Weights of a small GPT-style language model, trained from scratch on English Wikipedia.
Size: 3 heads of 32, MLP 192 squared ReLU, vocabulary 4371.
Architecture: RMSNorm before each block, no biases in attention or MLP, normalized queries and keys, some layers without positions, some layers without attention, local attention windows, shifted keys, gated attention, exclusive self-attention, capped logits.
Training: a variant of Muon for these matrices, 123M tokens, 6473 steps.
Each number is 200 + 30 x the weight over its row's rms, rounded and kept within 0 to 999. Layers, rows and columns count from 0. The size before them is the row's rms in percent of the matrix's.

# layer 6 MLP up, 192x64, rms 0.332, rows 0-108, columns 0-63
091,211,205,219,207,193,213,217,214,174,191,206,183,224,166,235,216,247,176,188,204,209,185,192,207,176,217,216,269,260,234,265,177,201,224,146,231,234,257,166,207,189,276,195,218,209,235,159,177,252,215,200,181,163,193,201,140,208,234,150,181,221,214,181,189
090,202,188,156,208,205,178,243,195,254,209,257,186,201,160,162,174,253,219,176,258,193,219,233,184,221,273,206,243,178,175,178,183,194,189,162,210,221,169,220,168,245,223,160,156,188,153,224,225,237,194,186,207,247,210,224,222,196,145,229,223,172,191,209,211
079,208,197,185,181,226,187,203,253,196,251,214,164,245,230,165,203,241,202,215,214,217,188,215,174,258,243,226,193,200,183,279,149,195,194,191,178,207,171,219,144,248,250,187,156,261,167,191,164,197,176,183,157,200,203,226,219,239,197,215,186,236,177,208,177
079,254,160,208,256,227,163,189,206,180,180,184,203,227,169,155,261,218,216,153,205,179,163,192,211,194,179,240,251,201,175,203,212,164,232,160,213,164,192,213,225,199,162,183,253,237,169,154,210,222,152,272,187,180,188,211,145,214,179,201,202,198,223,187,183
082,207,188,210,205,207,210,208,203,199,182,169,224,192,172,223,209,239,199,175,206,223,207,264,137,200,227,184,207,217,200,168,191,248,247,194,185,238,211,232,162,189,221,224,187,190,140,199,151,231,148,187,205,151,284,245,182,174,226,196,178,198,210,269,158
102,164,188,269,219,217,213,202,175,194,210,217,203,234,157,191,222,223,163,221,199,182,232,228,182,224,216,198,222,216,179,224,170,232,278,194,168,181,208,166,206,143,202,196,233,169,199,194,221,215,221,181,176,199,150,134,245,165,220,249,187,147,148,163,176
101,229,187,200,148,191,242,226,186,180,220,210,215,202,254,264,221,184,183,240,230,213,234,214,173,157,228,145,184,165,206,191,172,160,195,169,249,181,233,237,162,255,231,191,235,209,148,241,197,211,190,196,218,177,202,207,152,197,235,250,206,156,207,199,168
113,251,171,171,200,190,190,186,170,224,190,187,177,201,168,218,193,229,191,194,171,181,253,234,102,184,198,176,223,129,217,220,185,190,207,167,218,204,194,225,213,218,247,222,226,200,123,175,192,197,200,194,228,202,204,221,216,203,267,153,153,222,228,240,213
096,193,220,216,220,197,153,211,186,262,198,172,220,249,181,269,221,216,201,178,175,176,254,176,195,216,141,221,253,233,170,177,158,229,224,220,169,190,196,215,248,206,212,232,182,224,195,225,242,225,189,197,186,206,241,208,125,218,188,176,173,148,189,200,233
104,231,220,219,268,165,148,151,161,160,215,173,175,210,223,208,211,183,177,219,181,180,262,227,230,235,209,203,233,162,215,200,263,211,209,201,222,198,208,206,230,163,212,183,218,199,132,210,194,137,218,184,187,155,245,210,198,216,222,209,205,164,213,220,139
099,247,209,214,198,178,199,185,208,152,214,193,166,198,204,194,169,230,181,189,195,191,275,201,152,135,179,253,197,277,190,218,200,211,214,202,198,168,197,249,190,222,152,215,256,153,242,252,223,249,234,175,205,172,199,249,215,202,194,216,219,210,187,199,225
106,262,150,186,220,169,152,179,189,219,198,191,203,208,204,199,193,159,231,194,212,240,216,210,232,188,201,265,159,205,196,152,241,173,226,201,208,205,221,196,219,241,182,242,214,153,197,123,220,149,147,217,127,178,164,206,230,194,210,187,226,207,179,198,220
086,241,185,201,212,195,167,182,185,222,213,235,168,197,188,240,192,205,111,214,185,211,226,155,170,170,209,244,244,198,154,204,221,175,171,221,171,195,207,212,171,192,194,263,203,209,185,117,167,186,186,159,185,165,216,234,181,210,243,220,238,141,221,214,216
089,214,203,199,180,159,216,167,169,234,249,198,203,228,230,182,227,216,233,132,240,173,230,245,190,194,179,194,232,214,243,158,207,193,191,178,222,217,162,178,162,242,234,213,226,226,242,180,189,217,185,221,218,191,218,148,215,217,109,258,228,173,186,216,205
092,208,228,173,270,241,158,222,215,209,193,224,207,198,220,231,198,192,175,180,249,244,180,187,225,183,198,162,252,214,171,197,152,174,222,257,191,235,218,182,238,236,175,162,217,185,200,201,165,172,163,219,127,188,218,194,237,151,222,199,222,210,218,263,201
098,199,150,147,172,169,231,194,185,235,264,169,160,252,171,192,170,176,221,166,234,179,189,252,217,183,143,187,167,211,197,151,185,205,233,183,195,239,239,188,173,255,189,195,207,204,193,204,185,201,172,229,189,182,234,213,190,168,138,262,228,190,180,205,198
108,243,223,228,134,204,218,171,131,236,225,188,185,177,247,168,213,185,224,207,229,216,255,240,171,164,137,167,224,228,228,235,223,225,199,213,222,211,196,195,175,227,198,157,222,238,191,229,216,211,187,150,175,173,199,171,196,224,196,168,221,191,249,153,173
102,183,165,214,212,225,198,193,185,267,261,228,195,213,199,167,191,180,218,208,266,199,231,244,229,258,193,210,233,227,194,185,194,246,188,225,228,202,170,203,207,182,242,247,188,197,155,208,265,209,208,181,191,179,184,156,204,208,245,248,193,167,254,214,252
098,247,174,239,216,190,178,213,192,235,218,170,196,191,217,223,250,201,169,220,248,306,192,178,202,200,199,260,164,209,200,217,167,202,184,145,214,222,198,221,240,175,225,167,250,203,196,173,250,169,238,218,191,187,224,159,253,205,180,178,196,179,223,199,179
081,258,204,215,215,220,127,207,233,197,162,196,223,244,177,210,211,197,206,238,225,214,210,164,156,214,193,245,197,158,154,233,178,213,199,201,202,189,239,196,149,140,215,206,153,157,193,166,175,233,235,186,179,197,169,142,152,167,210,195,177,243,165,205,212
099,214,228,178,202,220,193,194,193,174,138,172,227,193,198,198,222,204,208,253,235,194,181,242,176,154,230,169,211,206,238,175,137,184,216,161,210,196,236,162,260,187,196,192,161,230,156,165,171,182,159,162,210,223,168,228,208,215,257,211,201,122,180,178,184
094,222,191,232,178,170,211,197,170,234,196,155,225,203,219,188,221,190,207,177,199,274,275,219,209,178,193,192,116,199,267,228,215,226,211,215,177,171,242,225,214,193,223,212,154,174,162,224,165,144,190,209,207,204,198,179,146,166,213,212,208,165,195,159,225
160,258,176,122,210,208,215,208,212,187,156,203,241,249,231,245,250,196,201,144,208,188,204,240,244,159,219,139,221,223,199,165,196,192,228,182,216,190,242,250,219,184,209,180,170,223,141,205,194,257,215,178,193,190,221,163,180,200,185,190,218,168,209,182,208
113,258,212,213,200,219,203,155,100,209,178,152,213,221,202,164,177,172,240,221,271,208,180,199,206,207,174,207,180,212,183,163,249,192,185,191,152,183,232,242,270,215,196,192,186,173,209,179,165,214,211,163,188,235,185,188,161,165,216,185,163,206,185,211,221
085,257,127,245,233,215,170,195,204,170,237,203,175,257,234,179,239,216,256,173,201,171,180,252,205,203,209,178,197,206,158,140,215,189,172,176,181,212,153,202,174,207,213,151,227,185,223,209,179,218,203,205,194,191,222,207,180,151,208,224,156,148,239,229,180
103,234,211,270,213,180,143,232,209,172,192,160,177,175,203,227,229,227,186,206,241,184,251,202,192,209,220,179,223,213,190,176,180,206,205,203,208,189,193,223,214,220,204,149,191,169,157,199,178,162,217,182,182,215,241,298,175,233,277,193,171,164,192,213,158
091,219,176,196,199,189,187,217,201,145,206,185,155,247,142,216,225,167,211,218,232,229,226,199,230,244,227,273,199,186,170,235,200,164,171,205,212,200,214,210,155,211,209,228,206,125,196,233,205,248,198,237,193,229,134,186,156,201,206,212,240,232,178,185,243
083,155,214,215,224,214,191,178,188,226,259,177,174,192,195,181,178,209,204,222,221,180,215,228,234,214,191,240,207,145,200,227,137,225,224,260,218,207,198,264,162,187,244,228,188,227,157,214,274,240,182,200,246,215,217,224,214,200,259,198,201,159,190,218,166
118,221,247,231,204,172,164,203,238,229,204,203,172,216,213,145,180,174,202,245,265,190,174,187,177,182,248,196,146,154,156,195,259,155,160,249,177,201,200,170,156,193,251,184,186,188,180,180,200,201,225,186,177,166,142,199,223,175,199,167,223,175,182,197,219
114,208,180,182,249,177,187,160,205,184,158,208,188,189,205,203,187,198,209,203,193,180,230,191,113,176,197,201,233,212,146,156,244,136,158,204,197,200,196,227,218,176,183,177,209,213,155,169,178,183,175,219,243,219,219,143,181,183,268,175,163,175,242,177,250
084,123,180,182,233,171,192,225,224,230,174,197,195,201,195,212,204,190,211,163,203,188,255,233,160,227,253,183,240,237,241,231,206,217,201,218,259,224,182,258,217,187,282,201,198,198,185,185,157,224,180,219,192,189,242,163,161,199,207,180,232,202,171,203,148
086,189,180,215,212,229,167,211,175,194,207,227,214,152,222,248,212,218,183,177,236,260,243,197,224,165,218,165,224,202,145,181,163,250,177,211,222,188,243,212,172,254,220,194,231,193,201,173,229,222,177,188,220,200,205,160,188,204,162,188,153,174,158,138,274
073,179,208,195,203,201,136,154,221,199,237,201,171,219,177,209,268,220,150,220,228,247,214,233,192,191,256,189,234,256,225,216,229,202,214,246,164,195,233,257,215,223,241,162,212,183,223,226,230,215,240,176,204,210,163,231,222,161,229,232,200,183,181,157,201
107,214,174,150,226,210,166,220,189,270,240,190,218,207,236,240,214,237,186,179,243,220,182,230,212,226,198,175,203,187,179,213,223,169,178,204,175,236,209,224,234,223,228,201,234,245,245,154,237,234,115,200,205,137,244,187,197,205,175,218,216,154,193,184,198
070,213,158,190,274,198,220,216,203,251,214,219,218,239,165,205,199,199,228,174,246,211,234,268,201,220,185,198,210,215,186,146,215,187,206,210,209,233,223,210,196,222,191,190,243,214,216,192,211,166,147,227,173,213,225,198,112,184,162,208,281,177,169,188,199
093,231,245,167,204,214,147,242,172,226,205,204,231,161,234,195,165,205,174,236,215,205,178,224,161,252,201,202,240,206,210,156,198,132,187,240,172,247,196,233,149,208,237,159,224,277,162,216,198,185,204,213,191,218,179,190,185,166,163,176,204,184,191,184,240
087,214,218,184,220,197,186,224,120,174,186,200,170,224,195,194,193,224,236,187,186,199,229,187,231,221,221,207,201,239,219,204,170,165,134,208,153,260,194,219,197,150,275,193,240,195,192,241,223,178,143,154,172,218,218,171,210,228,243,235,184,225,192,162,225
104,211,220,268,187,188,183,215,191,231,224,211,181,179,168,170,170,189,214,199,204,192,295,222,203,200,236,187,185,223,167,198,212,190,169,197,137,206,217,195,225,209,222,237,203,163,157,217,181,180,210,166,174,222,127,261,183,191,267,197,166,191,193,154,169
097,203,252,207,237,191,191,200,224,196,262,233,185,204,188,167,173,244,181,192,236,223,212,232,208,212,180,176,154,194,235,210,176,227,163,206,243,178,154,222,172,176,223,175,233,156,185,210,219,175,239,179,169,177,202,202,188,180,136,207,222,128,116,196,206
072,166,195,184,218,234,238,180,155,181,197,199,196,235,173,182,161,169,232,159,197,190,160,229,139,234,243,172,194,230,173,196,200,176,235,209,290,190,195,232,175,215,245,167,183,254,154,207,214,212,216,165,192,201,165,198,225,189,221,197,170,245,255,214,180
138,267,222,208,182,200,182,192,213,217,151,182,192,183,175,188,178,199,243,156,204,195,214,272,113,157,242,194,158,261,217,230,203,185,234,183,179,232,228,201,193,212,220,179,185,228,166,229,170,228,196,235,164,221,214,208,205,259,194,203,215,210,235,238,220
104,254,254,232,198,221,177,180,213,148,182,156,171,209,196,229,152,249,225,215,168,222,247,209,134,171,208,173,178,208,233,226,195,198,184,199,229,211,225,224,220,196,198,227,207,145,134,216,186,193,201,211,207,220,198,196,239,248,248,188,193,171,164,265,200
099,236,228,202,209,248,87,183,218,203,224,208,184,161,229,207,218,182,199,217,213,205,175,227,186,173,191,208,228,205,133,238,201,233,190,187,161,156,241,198,219,205,211,165,229,240,166,160,184,172,159,192,153,206,216,190,186,176,189,155,156,163,201,181,171
091,198,155,201,221,234,197,220,264,222,212,244,180,175,225,186,265,167,180,202,220,225,206,173,159,198,167,181,154,217,169,255,175,188,257,214,212,194,218,212,196,208,199,160,201,191,200,204,215,194,209,191,155,165,126,173,210,173,210,260,191,236,251,145,197
115,230,187,273,243,160,186,189,197,223,200,179,193,251,189,216,186,123,218,233,192,230,187,193,187,180,232,195,215,253,197,169,194,224,198,182,219,251,250,247,149,214,226,181,196,201,200,234,207,211,222,179,171,170,209,148,173,177,276,163,213,195,234,204,201
087,225,163,231,230,149,171,134,149,209,185,169,195,160,182,177,256,232,145,225,207,214,218,243,169,186,228,243,190,253,179,200,181,132,245,219,201,215,241,208,183,199,215,170,191,196,190,177,210,195,202,170,185,187,245,200,163,184,224,258,200,163,194,183,205
100,197,278,218,185,159,195,216,190,194,165,126,194,214,260,185,184,227,253,252,197,180,254,241,176,183,225,176,199,182,185,191,211,193,187,232,197,174,188,224,183,178,224,217,154,186,141,176,188,225,180,235,221,139,185,202,203,159,201,166,213,215,206,148,206
089,223,199,159,195,237,218,193,202,232,155,175,169,181,185,196,218,219,238,208,222,207,190,231,216,233,213,200,211,220,228,182,124,229,218,202,238,217,195,200,225,224,191,188,193,196,135,158,174,226,203,212,192,157,176,164,204,232,232,165,103,273,237,231,195
096,212,221,207,192,206,227,229,185,211,243,183,168,223,231,167,179,196,233,172,197,158,237,197,157,224,201,200,213,225,142,210,186,172,215,226,202,198,181,163,215,215,239,222,141,151,211,165,219,220,222,226,163,144,157,236,246,176,241,143,166,268,180,192,221
090,231,159,240,183,181,175,185,147,162,215,164,175,234,227,151,189,207,189,164,195,186,219,191,192,161,226,187,238,151,189,203,190,152,200,183,196,307,218,183,199,142,213,192,202,182,212,202,197,205,175,165,223,224,226,208,136,185,208,210,191,230,260,205,230
089,201,184,201,169,152,219,153,139,225,185,165,247,216,176,158,216,152,195,200,189,143,236,268,183,175,199,167,181,216,204,139,244,202,173,203,224,211,179,213,198,239,240,182,156,207,197,222,182,215,180,218,141,212,219,175,187,154,192,183,232,199,219,170,160
081,185,245,222,176,182,189,157,234,218,296,190,208,159,201,194,207,186,202,159,214,225,266,234,215,139,227,184,264,224,198,143,209,172,182,168,233,177,216,192,204,172,183,194,198,219,226,178,190,232,178,166,214,214,207,196,149,175,204,220,180,222,236,150,194
097,256,232,214,185,185,187,189,182,198,206,213,178,234,182,196,238,201,284,154,215,217,179,212,205,185,206,262,180,204,206,159,207,167,224,141,207,213,206,174,211,202,172,203,253,198,174,156,177,209,182,254,221,199,193,227,128,221,218,252,226,169,180,140,181
106,187,203,235,223,140,182,206,213,200,204,185,171,241,250,235,208,237,179,182,205,163,215,230,171,174,192,186,215,220,228,258,217,216,227,221,180,242,216,247,147,197,250,191,233,173,157,232,149,271,226,210,225,167,191,222,223,174,221,195,256,227,221,179,211
096,185,162,241,244,191,178,202,157,240,257,168,180,235,169,168,161,222,218,164,212,215,214,191,212,268,227,187,180,202,192,206,200,202,213,171,211,164,228,237,234,215,270,190,195,162,172,242,185,158,180,163,219,255,155,217,155,194,196,162,171,195,230,204,210
088,255,192,182,228,188,215,167,240,228,248,171,182,219,250,216,221,177,200,159,187,170,185,177,201,184,170,209,232,201,252,206,173,209,268,199,227,182,192,142,253,227,200,216,187,190,129,192,217,176,207,177,167,175,222,192,233,246,242,246,179,221,243,231,198
091,177,254,225,230,189,203,217,172,187,155,156,204,194,164,189,144,223,203,195,174,186,197,236,172,210,237,204,238,197,246,239,162,194,243,255,161,270,202,241,223,184,240,212,226,175,166,182,192,169,185,203,191,231,168,142,171,183,176,175,212,259,214,199,208
080,261,248,215,162,224,203,182,227,203,203,236,184,219,258,176,243,174,251,221,185,173,154,208,128,182,185,199,207,230,177,166,235,189,255,209,217,194,217,197,186,229,200,170,190,240,157,262,162,204,227,245,170,176,178,208,173,211,205,248,183,229,202,182,214
083,197,161,196,259,179,176,231,190,217,213,139,226,183,165,136,204,209,241,210,270,228,181,205,138,229,239,209,242,242,192,239,167,165,224,215,190,209,254,234,226,237,219,175,185,206,182,209,195,226,201,167,213,184,219,171,158,177,243,189,180,173,212,180,189
096,207,178,191,190,263,190,225,209,219,189,220,209,202,186,189,205,200,187,210,179,218,200,183,187,153,151,170,217,197,210,257,182,177,228,211,154,186,203,240,168,153,214,230,189,187,201,231,240,188,177,158,150,192,193,144,210,124,204,181,231,206,169,110,147
093,185,254,223,185,210,114,183,166,198,250,216,160,190,228,206,235,218,215,185,191,240,240,199,190,185,200,234,154,185,175,223,263,191,258,200,189,236,154,221,192,195,200,149,231,204,214,234,224,149,179,190,195,160,244,212,162,202,244,201,186,222,219,180,227
096,172,224,235,199,218,191,189,147,183,151,220,185,157,186,220,201,167,183,238,229,234,215,232,213,168,280,197,195,220,168,225,171,157,142,223,189,227,191,249,228,199,248,162,191,261,210,198,192,226,188,163,174,177,232,167,231,169,221,174,153,179,182,214,211
092,181,221,187,255,179,207,235,198,240,267,168,192,184,219,258,264,204,229,200,207,235,225,250,209,200,187,209,244,211,181,197,244,232,140,210,151,214,187,226,143,193,200,206,168,188,233,174,187,164,193,175,190,180,255,211,186,161,224,233,226,159,185,214,209
118,264,196,176,199,167,223,209,217,170,250,170,206,208,221,164,209,211,256,221,175,172,227,245,172,211,251,230,260,224,173,190,172,171,227,220,174,210,211,216,174,212,248,224,180,170,180,232,161,224,194,145,194,150,151,172,188,186,226,238,209,174,147,190,217
109,137,185,183,158,197,220,176,144,180,201,150,213,225,170,194,135,192,237,215,204,202,271,183,165,208,190,176,196,210,223,230,218,204,214,248,185,199,207,183,202,218,249,200,204,171,216,253,214,153,239,133,180,217,184,230,220,161,222,150,207,187,167,177,223
095,186,202,240,248,204,165,184,144,165,189,180,153,231,209,228,203,198,195,181,205,205,179,184,215,239,166,191,259,183,209,231,199,233,209,181,225,242,206,254,206,198,254,256,235,195,168,267,185,154,178,223,181,156,203,174,176,215,232,204,222,190,237,191,136
114,201,200,205,238,188,169,217,188,176,209,94,163,212,161,188,185,197,211,226,172,236,185,234,143,205,226,207,282,224,186,202,201,170,176,190,194,198,217,233,162,233,203,185,200,151,206,215,203,193,230,228,236,130,188,191,187,167,235,210,149,194,169,185,177
084,198,194,187,189,228,213,234,188,205,187,193,203,173,201,204,191,140,225,167,218,241,207,227,221,243,220,180,196,197,202,243,162,228,216,165,193,231,207,190,163,160,240,217,181,164,142,134,186,231,183,180,212,185,176,183,154,205,214,183,138,166,185,100,225
112,243,211,206,191,151,236,211,169,192,210,151,159,216,211,224,209,154,174,155,200,142,149,202,223,163,224,229,259,208,205,188,246,207,207,220,150,208,241,238,192,222,236,188,236,202,198,209,218,221,201,225,223,169,243,167,174,207,235,235,177,190,165,232,136
090,247,187,194,195,169,165,227,193,208,227,149,206,153,261,242,195,211,207,246,183,243,222,249,238,204,203,259,238,203,199,118,248,217,231,232,188,228,225,192,187,220,194,202,203,185,164,188,214,230,188,244,175,186,162,172,234,230,200,238,197,239,194,169,204
102,202,213,242,225,161,167,187,228,190,231,170,191,171,261,179,163,201,169,151,198,224,156,151,214,205,253,180,200,238,177,227,215,194,185,208,234,174,240,243,159,184,270,205,187,183,212,224,185,200,177,135,182,152,172,207,133,183,191,193,205,197,215,229,188
118,224,223,275,194,226,179,202,171,246,213,196,210,184,240,208,249,161,191,226,193,199,226,255,169,184,155,201,198,235,233,209,181,177,242,182,141,194,197,212,144,199,215,256,182,179,170,255,188,206,189,143,155,176,170,202,160,185,185,214,219,229,171,175,222
059,181,229,178,185,197,135,189,185,192,225,201,203,202,154,199,226,225,208,234,239,213,212,218,169,182,230,255,198,186,191,215,184,164,228,268,173,241,214,215,220,276,184,130,219,198,180,197,198,224,254,170,181,142,130,195,194,162,215,194,206,170,189,194,195
093,205,228,177,159,195,205,240,198,213,286,176,188,203,229,193,182,208,171,259,201,173,185,167,188,153,192,134,248,183,209,214,267,187,214,228,214,218,240,173,194,274,203,184,182,184,196,242,229,202,176,227,206,207,178,175,230,206,213,240,246,160,221,177,203
187,232,177,198,153,198,190,199,208,207,153,203,175,182,174,192,263,214,209,228,241,223,240,224,158,213,203,180,210,210,183,256,208,207,150,195,202,163,207,216,146,226,199,153,151,150,195,185,222,224,233,153,167,201,163,218,220,191,244,220,272,217,196,156,238
102,232,235,239,199,180,209,214,130,210,204,225,170,194,220,219,272,179,215,195,213,249,234,206,215,197,224,193,260,200,165,249,251,207,143,249,178,195,228,206,210,249,217,157,199,154,176,187,202,145,173,223,176,211,208,223,217,197,212,202,215,219,195,134,184
092,242,201,202,197,195,187,204,201,216,225,185,171,200,197,176,214,192,178,196,202,188,234,237,169,175,201,193,191,272,125,247,109,231,204,207,212,205,224,208,227,210,158,211,182,240,149,211,246,214,230,207,183,190,251,276,168,218,187,210,231,208,229,203,242
088,214,239,200,250,201,178,248,214,250,269,146,208,194,250,202,239,167,153,208,220,131,197,201,222,235,199,202,179,255,152,210,225,191,235,274,188,194,203,224,207,192,224,245,199,199,200,203,189,236,207,204,184,209,172,190,240,187,202,258,209,193,190,171,215
115,241,260,208,183,162,177,173,196,173,202,255,137,216,217,156,246,220,210,181,199,230,219,236,113,166,170,222,173,213,175,202,196,201,186,202,239,212,223,173,199,183,183,184,196,171,152,188,151,213,210,230,197,213,148,206,176,211,174,197,226,206,195,248,260
093,223,243,149,198,134,179,221,180,215,209,171,186,213,179,188,153,165,263,219,133,179,220,205,155,195,153,220,206,179,217,228,243,190,217,183,227,198,204,164,219,213,219,206,220,151,139,228,201,216,212,175,166,191,150,238,237,180,253,191,195,187,217,178,173
107,239,167,230,224,187,221,209,234,219,212,161,207,180,253,246,182,216,204,201,212,174,183,201,202,163,205,156,214,198,216,194,169,177,229,239,222,170,250,167,204,228,232,143,168,122,158,176,253,202,234,182,240,150,201,223,217,209,199,207,251,189,163,197,159
107,240,226,265,258,208,205,214,222,210,201,246,164,215,167,184,157,224,189,188,243,188,235,223,173,196,184,156,184,212,170,252,191,171,229,249,231,251,157,194,226,164,203,247,202,218,186,232,218,214,204,176,166,207,213,180,136,147,208,217,214,176,173,202,161
111,221,201,199,195,226,182,178,207,222,187,137,187,160,180,163,223,182,186,219,247,227,227,239,201,156,237,199,200,214,207,262,203,183,183,217,161,188,220,251,178,259,250,200,214,199,143,217,204,181,228,187,196,224,170,193,158,165,189,252,249,148,205,143,223
102,221,191,171,222,198,176,225,184,195,234,173,175,141,165,197,179,204,182,234,227,130,177,163,140,217,276,235,240,213,184,226,183,169,205,190,191,214,207,226,163,216,193,199,239,168,161,182,196,247,249,162,223,189,204,245,242,159,217,231,166,201,228,195,183
073,134,178,146,133,183,191,220,132,247,187,184,172,224,159,194,212,183,216,200,206,191,205,196,169,148,202,159,262,215,211,145,171,230,192,222,218,177,217,222,210,215,185,183,169,204,184,167,200,224,173,176,188,197,201,204,219,164,273,173,142,189,198,197,223
126,190,167,200,180,195,163,207,210,175,191,184,155,261,160,170,241,234,214,161,216,244,218,219,205,211,228,183,226,200,192,245,246,159,201,181,214,220,278,214,214,212,208,192,176,154,184,210,196,256,214,177,168,177,199,152,192,187,224,188,134,196,193,152,263
097,173,227,176,173,135,183,220,158,244,130,185,197,239,167,221,160,214,221,231,173,223,209,222,143,228,190,157,220,205,173,213,188,163,188,207,191,213,152,187,192,207,213,213,215,205,218,163,215,160,191,161,164,224,147,162,187,162,176,205,238,199,214,143,248
101,176,179,218,234,173,201,238,207,168,262,154,192,224,187,243,246,212,185,213,195,220,146,149,198,217,260,247,186,180,149,229,231,183,188,234,207,197,206,224,184,196,229,205,177,169,208,182,213,117,198,147,177,176,234,248,226,199,185,236,188,174,221,191,218
105,249,219,209,214,190,173,208,183,216,202,190,191,298,209,204,222,220,182,215,208,196,149,180,172,197,192,196,187,185,157,200,206,181,240,201,172,224,137,210,181,208,204,204,186,196,158,228,189,267,250,260,137,173,174,241,237,209,185,227,199,243,255,206,196
088,192,149,189,199,214,246,218,185,209,216,200,181,220,170,236,259,208,198,205,226,182,247,223,175,224,190,193,196,235,296,247,184,207,253,207,201,194,205,204,229,217,256,185,236,179,129,215,210,163,229,204,228,174,155,182,204,180,164,212,191,241,207,204,254
110,184,174,190,213,195,194,215,163,200,173,183,175,211,222,196,235,213,203,172,187,179,263,241,188,157,169,147,219,213,196,163,204,243,220,166,171,179,205,188,192,228,216,209,192,188,219,205,170,126,173,208,184,223,233,162,137,192,207,230,201,85,191,208,224
069,172,217,147,170,176,166,164,178,191,176,146,161,182,219,176,210,206,176,187,243,259,217,216,195,214,257,161,247,271,212,178,185,202,224,267,182,182,241,238,200,212,214,191,215,190,187,183,232,155,194,165,197,152,189,190,194,172,247,195,175,164,220,169,193
107,216,201,211,256,201,176,207,180,193,258,203,138,228,202,202,215,229,205,158,146,247,209,179,162,193,228,191,243,189,201,209,191,210,157,249,249,231,219,223,272,163,257,162,170,174,141,173,186,201,190,223,191,227,213,214,234,199,198,178,224,237,222,202,210
081,201,201,178,192,168,150,178,169,222,223,215,159,199,188,193,186,160,221,231,206,187,187,194,224,155,272,238,199,240,195,231,232,199,258,185,254,167,235,209,243,218,202,192,188,201,173,269,216,212,230,177,204,183,167,275,202,245,226,248,201,176,179,171,205
160,200,213,186,216,170,107,209,168,225,205,151,191,154,193,230,190,208,205,173,190,249,179,200,194,198,214,214,182,229,173,141,198,153,159,172,202,239,233,202,239,233,213,207,196,178,191,216,199,225,232,179,193,228,156,205,141,174,164,213,262,218,132,193,208
067,167,170,177,172,167,209,184,162,136,177,160,150,205,171,187,193,202,233,172,236,220,271,207,177,210,218,212,202,177,265,158,226,175,198,179,162,192,194,175,183,287,154,185,233,161,187,231,200,219,216,205,235,224,180,213,200,186,236,168,195,176,173,223,198
076,225,238,177,188,167,174,208,153,151,195,147,143,159,186,180,197,190,209,233,180,241,178,180,214,225,221,217,165,215,149,171,161,232,199,220,210,194,227,236,145,189,173,176,199,238,204,199,218,151,190,218,161,218,175,129,237,202,240,245,183,208,169,168,186
083,219,239,231,221,242,198,210,182,209,197,150,194,205,193,155,190,220,210,174,241,219,274,228,196,213,183,207,190,211,258,177,185,182,197,182,181,223,216,239,172,180,192,160,164,200,180,192,254,164,206,174,187,219,180,173,242,182,190,210,305,214,197,224,266
116,197,171,214,180,204,173,225,204,214,220,181,193,204,238,191,205,210,171,222,193,186,151,230,188,195,169,152,221,271,139,189,210,214,282,191,187,179,182,226,164,233,212,200,205,226,177,230,200,170,245,178,156,180,182,183,261,259,191,194,169,158,228,162,249
151,174,245,175,255,217,187,170,150,183,227,216,186,203,192,208,263,239,179,235,199,252,185,238,192,220,177,207,235,156,254,156,204,241,220,202,194,270,228,185,218,252,222,166,209,202,124,201,236,169,163,200,213,213,196,200,195,221,195,191,200,234,214,199,224
116,264,214,167,160,189,201,191,144,170,179,188,204,204,210,213,211,244,266,193,240,179,272,224,162,212,165,170,224,227,226,138,253,210,216,195,215,193,224,192,173,241,222,200,202,200,160,163,215,215,198,231,221,172,172,199,251,228,186,200,211,205,224,171,256
091,209,221,139,191,182,150,208,159,286,225,182,244,195,169,218,175,183,213,268,195,163,189,179,162,205,207,172,239,161,150,217,219,167,230,246,201,192,214,169,216,205,208,178,221,190,161,194,215,242,201,164,213,192,201,196,215,222,168,155,153,175,235,199,162
100,182,174,213,169,245,183,151,186,232,203,171,229,246,191,159,222,172,217,202,260,256,223,215,191,156,148,141,228,208,205,182,225,190,209,214,193,163,219,209,178,247,167,186,209,209,183,204,185,185,230,219,266,172,182,197,219,167,267,229,161,242,194,231,213
099,219,188,200,235,218,167,175,189,226,178,178,210,251,289,193,206,232,193,154,243,229,230,194,167,242,168,169,186,224,205,168,161,219,265,199,211,165,250,224,148,185,209,188,190,231,172,173,204,166,161,207,191,145,179,182,220,244,211,162,193,211,220,216,215
121,182,201,208,212,227,172,186,199,167,175,152,214,184,171,192,168,227,269,225,174,245,210,239,203,173,198,182,201,261,182,194,272,166,200,118,198,209,183,243,166,210,169,189,266,185,166,167,196,156,216,170,168,174,241,227,220,195,183,190,182,176,205,202,197
096,209,261,151,220,175,196,197,201,185,260,161,211,200,180,251,208,230,231,191,222,179,158,246,206,218,206,211,232,232,265,195,210,174,201,226,199,215,276,169,222,149,192,205,161,243,214,217,235,187,236,165,206,146,212,192,206,189,156,209,205,223,173,175,242
098,261,182,234,198,228,184,192,272,148,196,197,168,174,175,217,173,224,265,232,236,177,220,212,181,221,216,223,203,233,184,232,170,150,194,207,168,203,237,231,245,220,197,170,188,196,249,216,186,233,264,211,138,234,165,190,203,162,174,184,189,211,210,219,206
105,197,248,208,220,190,214,192,255,218,225,136,248,265,169,182,240,157,240,190,161,210,207,210,212,211,198,207,210,153,190,190,228,180,211,188,214,219,196,224,180,256,226,155,169,201,164,139,208,183,228,237,223,210,174,246,243,262,187,224,188,181,222,227,197
124,179,225,197,222,197,162,212,184,136,256,165,162,214,161,183,246,205,193,151,216,259,228,214,122,214,258,212,221,188,198,226,243,200,219,237,195,196,227,213,173,200,243,180,132,200,196,190,223,260,197,181,185,165,211,186,214,206,188,214,158,199,226,181,201